From a checkpoint of a small transformer trained on Wikipedia: short convolutions.
Each number is 500 + 25 x the weight over the matrix's rms, rounded and kept within 0 to 999. Layers, rows and columns count from 0. Numbers have three digits each.

# layer 5 attention value, 128x128, rms 0.0993, rows 0-127, columns 64-127
448461465463474498518527504506496493512500506517494477526480495488492495537529486495472473505502522482474493551491486518536484500503452511478558474515474520514466514517504530535503511514469485
501495478450511461518479496550493498524522528485491457520529537435465494467485530543502514483502415499505519486531493555455480499469487496475562521481522480477520490547508464512479467485463531
483521456464518499518526484566505483525489511479453490545532520482502530505467557537500527472514430498499493466526536509465517500509537510522494499528499479512556550489516500491449511489479491
546518470490524503510495493547513510470485480508509514508532498521487517481510496481497498465498471514492487487482528484502486514500542500500504493505499528481531509508510506511487513486496487
491493489472520493544490502543494509528448507526533498509526526503535480491484512489497482461498507522513502551501479477492497500472523502515475490483520537472560484463523487523474486496531550
504528565499521508514493530494466506513482463507529539454522507465504451496484486506500525465491558491493478505521454437481491484487507458521433487466512466515553479454514490480485501498536520
533504531504501521506515490468469489489546516523479501519482467496510504486495450449507514504469500491484503487545483463497556507498467512525509472528469524497488508511495516537503502510530481
484433518495494512492478476496485487512523496499491498473486497449523527530478551507496525546471509462467525504516504478531546533534493560523510492527474476531476528487512539508503500491539449
538531492474509506559522477505461499518536476474455515505533519459479447485483487471465498483535457506475472474520463471463537556549534523510528499531463512510498467471513575483514538500513487
394480530428500526471489493457485499500487438507572481502491437533489506456505467512488493434488580484511503585530514451538517522499539520557502533460512526506563494541477476557496506501515543
449474480443503458559470529543520481520465495491515503492526574521516486511476510561498531484524465512479517572488501479454516473518516521488532506534511483456561515490487498557456538505482525
529545520530525486476510490478500513509518522532503517548464485522517492491485479474487483485498500498498474486491496463510525511501483490531466493517471471521497480451512483476496479526502504
438482519495480520493493496481499493524539499515504507486472491529520465507496492520504519507508529495505517550498484454515511492488458473508539487513482499504477516511492533537468511505544490
508502519505533505499492505539503519472452470510514523506516481507506522477506496492506513492491540518521490509540519474495482519507563497540480489490504502493548503474535471482520455472514500
553554469482528509518507507511484524521463466503524506525541516462468501474480489476480508435505509512503468502522487523519463515499524486496533510478475498512540474477501509497507536501513508
501512489523469513495506469478476514517528507527472485551490477513492477491473469435471459481479505501506504457505517506535505511459470505480509500478472519533426478473494501465503488533517483
493493494508505503495468489483508485460504488513520548517533556466476552503503504563502525498483525498507530489498540488511468481496523512492500548483508515456544456537518475512505500533473482
511556521490478520442506522466518507500463515545527499501458490557469530487549482494532508492471500516509508516494485460518488479534476498506503520541485483506529528476500497508479484518450467
528515495517517520477490483487472530492460526538499488505472477559485541483512497489483461473488486533526469475505549464517476487527534498507459524500500488481510494465502439471500475488455491
449498530493479473509476514512497509517500495526519488462512498515509464495517530514480498483477484490514486500507503508465467472486508486497497485482562516477531491502504443499447479483492521
507524443446506491537515521570525507545454532467509446525506500469524493529477533488493507501560480498524488520513477542493510519463509490471548487492515493485522526521515479472492481514493533
458514491468480499484498513516509491486512514495522501540497471517522503500496501518502531493563497505499513568547512478546500500487496458533544526498511496490543526499511476521505486514529525
473519471528478495534473521535532483516457490514495487536479474516536517499479515515518495467515473485480526538474484469531525463495450480509514454555496499495464538545477537555474531503489520
498502516475505490538518539535527487543483505466531533473546530506508470533501520521504512477514510500505476546508487499503481484526522506520471510486540474483562505488513485505468509495526563
537482506539514480473474507506523493463511486492494510514480512460462548471509489529540501492454489508488505447493484552507512534518491512514508485514480506504511528537497522491498514516488464
508522522516501522507523505476500480479493465504491496537512503434482497542499507507507480441490540494478497500460473552513484483552534521540484493561483494506517510475512559440494532486507476
538511539503513523500508476497490503472482460518468523499500499498514500469474490450481499489501478522517502486537545477477500497487528489519486509521511513496521523482516474517475515483532487
513497481518535478490490535521528522511429464529532511515508545496505534489503490510531517491525538515512494508517515516523495507483536476526468525525513515469559494500528496494510471471527532
517527506551508518448492492482489511506525512484462493532478464482469490515510472483505502468491522508478493450476469505527517488486459505505515502496432472544465481482492555470502526511482446
511489490527500476496489523516491502508519526489503486481499530489459500516519512515506468592503486487490510501441511513501550493484476506475501542512500494520466469467503493461497482507488477
479481499561541532464478477471434514483499495545482502486528501494460505537541433468457478477511493531514499474529498571558424478535514472508538555451457525488500451496509522486524476500438494
509496486534486478508550549534512524530507528533511502504498463527530512514474516479498500522510506520502453490510528491503535503455543456553463482493515455484491518456515462448498444480524519
526522466517497486565553513483530503495487509527476470532540476549564482504504500495513502441550500536454468506555525462452506526432492489477474500508523506519502501499441503517498467486453463
507570523499500526540527511464469515493503508540529447499559497513468479529538510448488488495553501521533456468536505480453500487461533492541497542541475525514529463480520526511524468506447492
475529480434502502475494509521493506527509522526487475597517482430512485488478481524490501453531521506515516504544517483484523488512492507539551464507472515451512459488452536534457515482495485
435475525495513537526485454489465470452520484467533540451424532479488478539529507479451446491420464476554478470455518437504504498486530518494488504491486557452457482497480502506466535520470529
502504526503523539472465501506499507481494485491495545497473473476463519524478458486486494480469559474533505489524547477520502507511517454548543537487467527496488475498512441437505474506511493
524492507517505475527494482500456506517486535484480461444479481499500510482517507521514460566457474497502529476450508544526519505569499501475476488522474538468469501420511491487529502483461483
476476459525497510472470512512516502500470517524519518500505501469454563518464523544510456492470519494517497520488522516495504479488514499489475512499473496515500453492544490499498466496477493
488467486497514530487477488537486487506482493477505497485492495489483512489511525485515488506487511484508523481462506532540484481537492507511468534533501514494517490488524455475493473505527519
489483469534510521484506490490485504462475507492485486508481490506512582533506481493486458486488491479525518510511565523508478510501510482510490520511507494498513465515536454487511472501482509
521476493502528525505473483501485521514498512510476476498463498479513455505510493496491529463526494523495504513551436455515498515506506512519480524551489485539502505495499481470520458514530484
535466490465473512517492499479520498528503537500502465514477514480511483483522518550538529524535477509492515557507505472477518472525507514507471500522500527525493505493511479549505478504501474
472531488549496483511512513482518499503498512525506500509455493533498528484495506500466506451493475500510458517521491469451492462503534500492477535471513460543506505502497499505515505523504500
504513531485529508530501505502465510495493506494515546499495469490494503530487507470526469475497539497533479490519507513552480531521507508462466523465478488489528499469530518499498511500500528
507446562506468466474475469510530465534490510479475519495461441454503503443489496517476554526453514456426510465485452487523506498528441532489562443499506529509429537444474472531488527499491482
518533505537526478521500499446490526495466505523520523471493492516477553523483486499496446476452532511512500502515554491490493486492513500510475496496494482501484478440497482483497501505479476
490490480519509522495520472503460503457491493488520482444481476515497564494520516480448474467465490484516514517476505527508469488508506514491476524479495536501488481514515466511510474497479536
508503511572535520505470512519459510503470497476535541436474564457494475488473524529481467516456490498541502464441495478491503519516525502484438467540481438472505493458515504464448526506489528
501426545498472472488504482534542482480499514464502567481527488560469539481492482502462498539460506473526505472496561442494478503534475503497455540485537499497519554464524441549451476560471491
517477486499499521506489486498490485490538490490461513500520467517500474511479484466445542486512512489519495538528483435482497558457505497551526458493500516522473509512482543470473520502510495
487525493493490516537518528486500492496528499518508466480482521514536490488510511538460555500495481478502497503505515505477507500458488500513519497483546524513462529516466533520515516514481515
458474473500484467475519495481523472440559475531496489491503518465458504463504506505447532529497497485541517498499543498471510472501494506506524476539484548507518462515542504512511485516513472
471531505469500508486535474487515487501533474550499517468517520489481476475488514540483544484509467466516486510519499513472503492532469519504550491458517539484495518516511528542489489487465488
469502497537486510474493497485508475458507493510476497473454537518521494482525521510423522507479484487498504459481490507481521471492498527480503484525506518486493492552472481523492503495466495
507490521503464486515450510471481495512510533475496493529505500482497479506515482524503477535506494518504500483522501475511499499485493495489462498536493522509477504478494444496497487507496447
504435508477477480462474468551489487546491491453494519517517496496452487504506499531552501538522503495487554497478491520564512500547452508491523455522491458476513488499489466470478509482548505
504469466416460507472439457506494500514504496454482481547468469459524466432487487492509489518556510478495543492550473555574528512484504519523545485487526527512469483557483507497489485462606502
451480492500511487505497486494540503498496480469542513487527555509454496507501544546531458513507494503524504519457550513478480474536473487495500532464491498510542498486535483490454505497479538
482535535462503516537469492482467492523497522497539508510500512489516446464498543516515499472525543497482494475519461522525528489538507543491462547493475495477515488494492475527529487491504476
478522496517483502546534495449492502514536522514490481435486510500502521481536522538471529505500454473500481515488528493451486485490517533492503475476530527523484486522493531546503518509467501
514550538482525535533522527466460511499495500491534490549516464519490482566497485447533466460539503540532465472569496470514501555441536479547493493486490537491485500495501486468488478464495489
514455485519506494488498479516459494518486539477499499480522495490484538519504510533504470531518476508497501508498533492520488513474491525496502442515517533521480485525485525528489512511473498
478493548487477460478460486484533492563505484503477520582523470452498449497455485512476558483485541468477538489524509512531532492502442515485555507470512502511474492493449465475475501512537499
484466492463494532471506491502499463474515488493483515531504529515468559513523495511470486536475526492522482491486498493521495488517480539523532456514472475519501514526500507502501516491504465
464475496451480488514496505478493510462529507489519499472478529497516524523531511476485479533509490495514466508476469474494521506503484524505508453503501515468484539529502520498504475499448480
473504512524483526540518513467478516495485499529490480462497463491482515479535496496509491534504494496509498559506503496517504473503513496525436515508545503493516529533446519509512512485510551
474500528511523510541506507475505493525449489548500526510476500508522489474528511478470476493463513507538497515517551481481456508525542501518448495541529509473531520502459488515463488485510513
511528506514514522504498532519510490475474490514499494511502527476502563513499500517479531512503496483523491512484529498483481464522510501510535522559499486462514504531484505485507485518487506
526497503513505463490511519511490515499505524523512529468494527531515460517481488510510541526496453510476498484516481498474483479499465479508494517510526485487500480477535463497500478518493520
512498503533517494500497466480515499472498471516483521474477512495494504496504505483484481472475507506469518497490474505500511527479524514491493498497511512533502495478502496515510541473501493
520477489494511487516544512510522507524483511510526525514525509554500474523505516492515519516542491507508509465535531472504471480562507496505503509482524492463510512493514524487492461522513507
481487525535493478554522496485553497496474485523506494470503578465486527499506452509478524514477534488535500466499485527459474490484494524479518511543464493475527504498506484518514473535469496
532500506565509488542503533492505520495434551558514459369506475537523536408537531479507470551481525541506513538511508437522494522561502489517405506543528512461494537523489500566514493441479496
466436490456484526485535494478493470521519485503477508500493518476482509514534520496499503512477515499474499504487478506510524511490534523480532529493498537542483489511511495482479527491509494
497470504499485536495489483475495491504532490467509509499501506528477524512528493505495494560495486504487478485463448507516521492503494544499524497506489499522469523524513499479540501497493496
526495517479488496535505522531523505532526477484495505531532542510525468519472484483504538520551508495493505467509463510493501502478508509504546514495479499487511491500522505490526477515536518
466517478502507519479478484473474513463534504467491498499511467475490528477485484496495493457478531504465517511493494524508498516471520486499476501451480509535507476499498511496525540470481489
472465497506504529510532466475465477495499491502490515487500478477505527474511506474497456508474543483509483514496499496510504536491530510490467499496497493512482486503483485483508505485496496
525496505539482494523510512493495504493491527521501514452533530531501477525479506534467510524525490489512490470500513477468491508494467516476494524502510459474483499500499443487517475521503503
459523458471481536488494489493527521476532492463518481531480486507486519523488485539478533546480495496496470528504462492524520507427456528513559514540470483508505517512494509499548515538478527
511488513489523535467489450473449470509535490470496508496500463474469483468515494475512466504464495506489488500526481514504523543491538496504492522494500501542507500492490482480509535478546494
445528477512522484498501484502525485499485500501544507550485508500499517481491486467514496435472516493493506525527507498474530489525495501518503458503482556520533517502513517530481539510508491
497494532533496477516512545512514499500500511494501493503477561492477541522534472494495542549483488485546479494495464522496500484478486498480511522545494514455523514520505485482541467519489502
532467527488524459488496516508492500510544500473494467481529484503524514509487507514493536526503444503473489503500466491491529500461492518495498519499510525524505522503496488515521490504509508
571501517554509491462504485492461484506493490479477493496474517464534475505487471469502540491500466505481502459528483531456488515507547482467494513443454523549471484499526489505512494509547478
456476518471477473482509488472510467506501512556537532503486516518497485506513477503450509522466495479549482476509505473469481462528485508520537528551496474462525473483494456521488487523499528
522524489551526490485506553495493494478505476478493466565471456459507493541541491492497572419563455495502515458531516546506498508498492475482588485508492497475527494528515555504496488541504476
500470518515470465524536527519537497538493520518494523483495522547544487532505511530498521527504464510506515482488484470471497460490477523495518511519507495498492520462522468502491501521483521
506497489507522537478509477474480494450523499502497509513493484474496484494512490477493478481516509477483470475503489500501519559467551517484497508477482525554483460511479476468514522486498503
495530518496533496484483483505474514513533500494531515504530482454457497443463497501529523488476493501483510527540518519486507521519501489516478500460511480498512489528493516513500505471520488
477522496488513534470479474489488501465512484489516496517514454462460512497507508470517476485508528493500520522498512511504495519487519492498499469479483503513510502508471539512489543471509496
509509513509541497507457490505480482491522502521519472483518467456485533486476479493515462481495517497482517521523541496486506510503535503500466497496494514519513498521490519488496497474514484
495492511486466522493504479469517511503501471500503471479473521531510510515556497527493499536507521492512491469477468489511505478464492516498545526501488495506466518505471482523537492506479526
511506501520474489502493506500518529485483513494508503460502472553469520517509474536485492528471510506493504510466514490509470480476445473492529484533506506436484532503518485513537488520474522
559520555484545512488490477466467496419507462529476517521481489521491547543520452430471512476480457477523493477510503483473479550484509512461485526536508546501513523491513417483522491533546511
526489519452479509523535499484468499496516491512489510471505458501480433469520477482497509527519483487501507504522497489529491500466495494479526514521528515477484471492485452505513504493526500
471487516470462495496523487491462509457550513449487503446499445523491473494482473519501447460491492496510520545484543478556492447499491500483480525442485497493497468456494524541529493505530498
496486520497472503473546527507492495474480533528499509514511468550527475543506445502500542482524517536503473515527510473501518527480486468531517506472497513486485473484511526509508456503496509
504514480480502492528487503492481510498513515504544521427496499485489512473507523515554490475458511503518515495491467495502484504483522509511430503462506505502504482505453539531478538480507519
516474486519486459483476505515520522445484496526516468489502517506471538494459505503514517501461499510511487509461537517509516493537520475502512493477493493504492492487497531532505555502454504
505493495491527516539487512480478506479490530524533515504497491465474501492533516509526490493459504487523518468531492524497469506505518486526453526513483498469495472487474491496506512465461475
506477487478471470496516540499508506502474528508499521523481492472467468535507490520468502440530536497517485550456454488486472476479476489546489526541467462484507466443490561430495497510499530
500539531531518541499541491483448522472498517522505488495469473515472522554532477478483508450503481512553490506505533492524497521507526471509489505455496500511471492456504546458514503491493525
556497460463494507498501507500523492475483519508515487494511543534503543528495543515561519481541492504534468479507537499469483500511529485521456509499511506537493541514476486521493479534484493
510493528489480472502531489473509509533520505483465504513490504498465506492476460479487462542515520509476505508490529499529491487504478507459563520518475488508513476474537511515523513518496522
496504526489498487508507534518553509497476511525541529507523501506499502534519488510495516476473505512536507507506516532467472488515507494534493506516492487474517494465490491507484493524473498
486525479479499505540489519529510501493478486536548492467500490458479492476494513513532505496461551510489531516442456527537490497497506518471483545461506499466515473517484525533519483467499545
497477522482489482527499495540486480509495530516520533529541518489479524484467506539500522491528491514470517479492503499513510510533499527537540491508479502488504489486532521511499495483463471
517494528467526496497481525503442525441503486529508463531465465469464507484505476449497506480492494508527510475525535540522480495517552485495505536489490497453501469491515514537530507460469514
465466498501503465503485508479498530514478536525512490519479480539505515514508498532488507507492481519489483491486536510532533518503482509466538521483490495520474496497506499545489526531434499
514486541489494493509504489484481514471531488478506546480497465517509443515534461477484531493511506518539481490487483461509480489502492503519496526516484504497516498473484516450544515514506494
498521507554507525480497497488490475483510490485479520479505534474491500496493519504525532504507500497492505497495488477462481512495498475536439490515503475528509556476520496449498503493509455
461491489477468470515489498499484487533498518497528497504476489508507490504495502551507516511476487515470500510475436533538532486478466518476510490467508498540478484503467502497486543508501502
531528461519546523527505480500532512491464469517485515478498492503528507483511506504493501484542533505508504518499538511503459462495547510519489498526532506476522501545476510517492467485533497
480434552479469485498477474484511492512515470479537583488515467491453473451470494541507506475439504476516507537497536438502521486548487486540496464466502498457573452453508473553477505520555520
508463478473483491490510508498532487457510488489501508488480461518491470486498475498484478525517518480517487493473479485497491517506517471475533521510500515492464508517505472526508476489549497
502455522481459498491518506517524497523476519492467498542517516537521453525507483497451522529535498513501488483527493486491525518495476489505567489522505536522475509488522455475512470517513511
527538528492521539545523467505476508462514485521465516462496490491512465482493504464487529497518487495497477479529496520484456502525495493482493489530522506494492483506503484448535495483512518
510491516497515485509523510533503524459479495540502532476521491506486521501493500534512525472502459522519481485523532501459488496508544460540451464505516490465478526520530474518472495491473467
486511502478503479529532499484548507495488523470544497494471459513508557497440525508520442442508501469536518526491542516504474492569517537514452503512502518438531534538480499515474516463475508
506515521468464500505504503537511507500492503469523455469476511540520473480500513492510512514490500499500498500508468520517515509516489495432533527456515531505515484523489512545540464498496528
513520529496519500504517488536482514474483526543538534500484459477505519532516492497511491428486511517549489485508529490520504521517516484514475489479487504452504447461498549494493517473461519
517497478437481482514502502548526496510474514514538515462512490463495456498465496509494507486487499507485500512437481507520499509483485499493540501515500503478487450473522552521508507510503509
492499500523468460471502502515527491547465525497515518531519519504484512488494480540467490505525522505482494495467497496494513478490483507504492470517474537476509476503521498503467514510501486
519517482507520500494548532558507516462498509543512499486495485493538527542492493490519507442526526515546471510487522504482485481522517450525466497480476510478484478493519537498516462503492493
512504472497525521492501504500486523488504499482511494503475482455525481503531510488476485461499526478515483500476447506491478500458524511501460511486513485477497467495443503478513512488562520
491530504516519500477512491484500523464502487518507491511481450507527498550519482479487491460517520511528481500500501506506502503495517468525472501505480468477499491503473534489535476483491513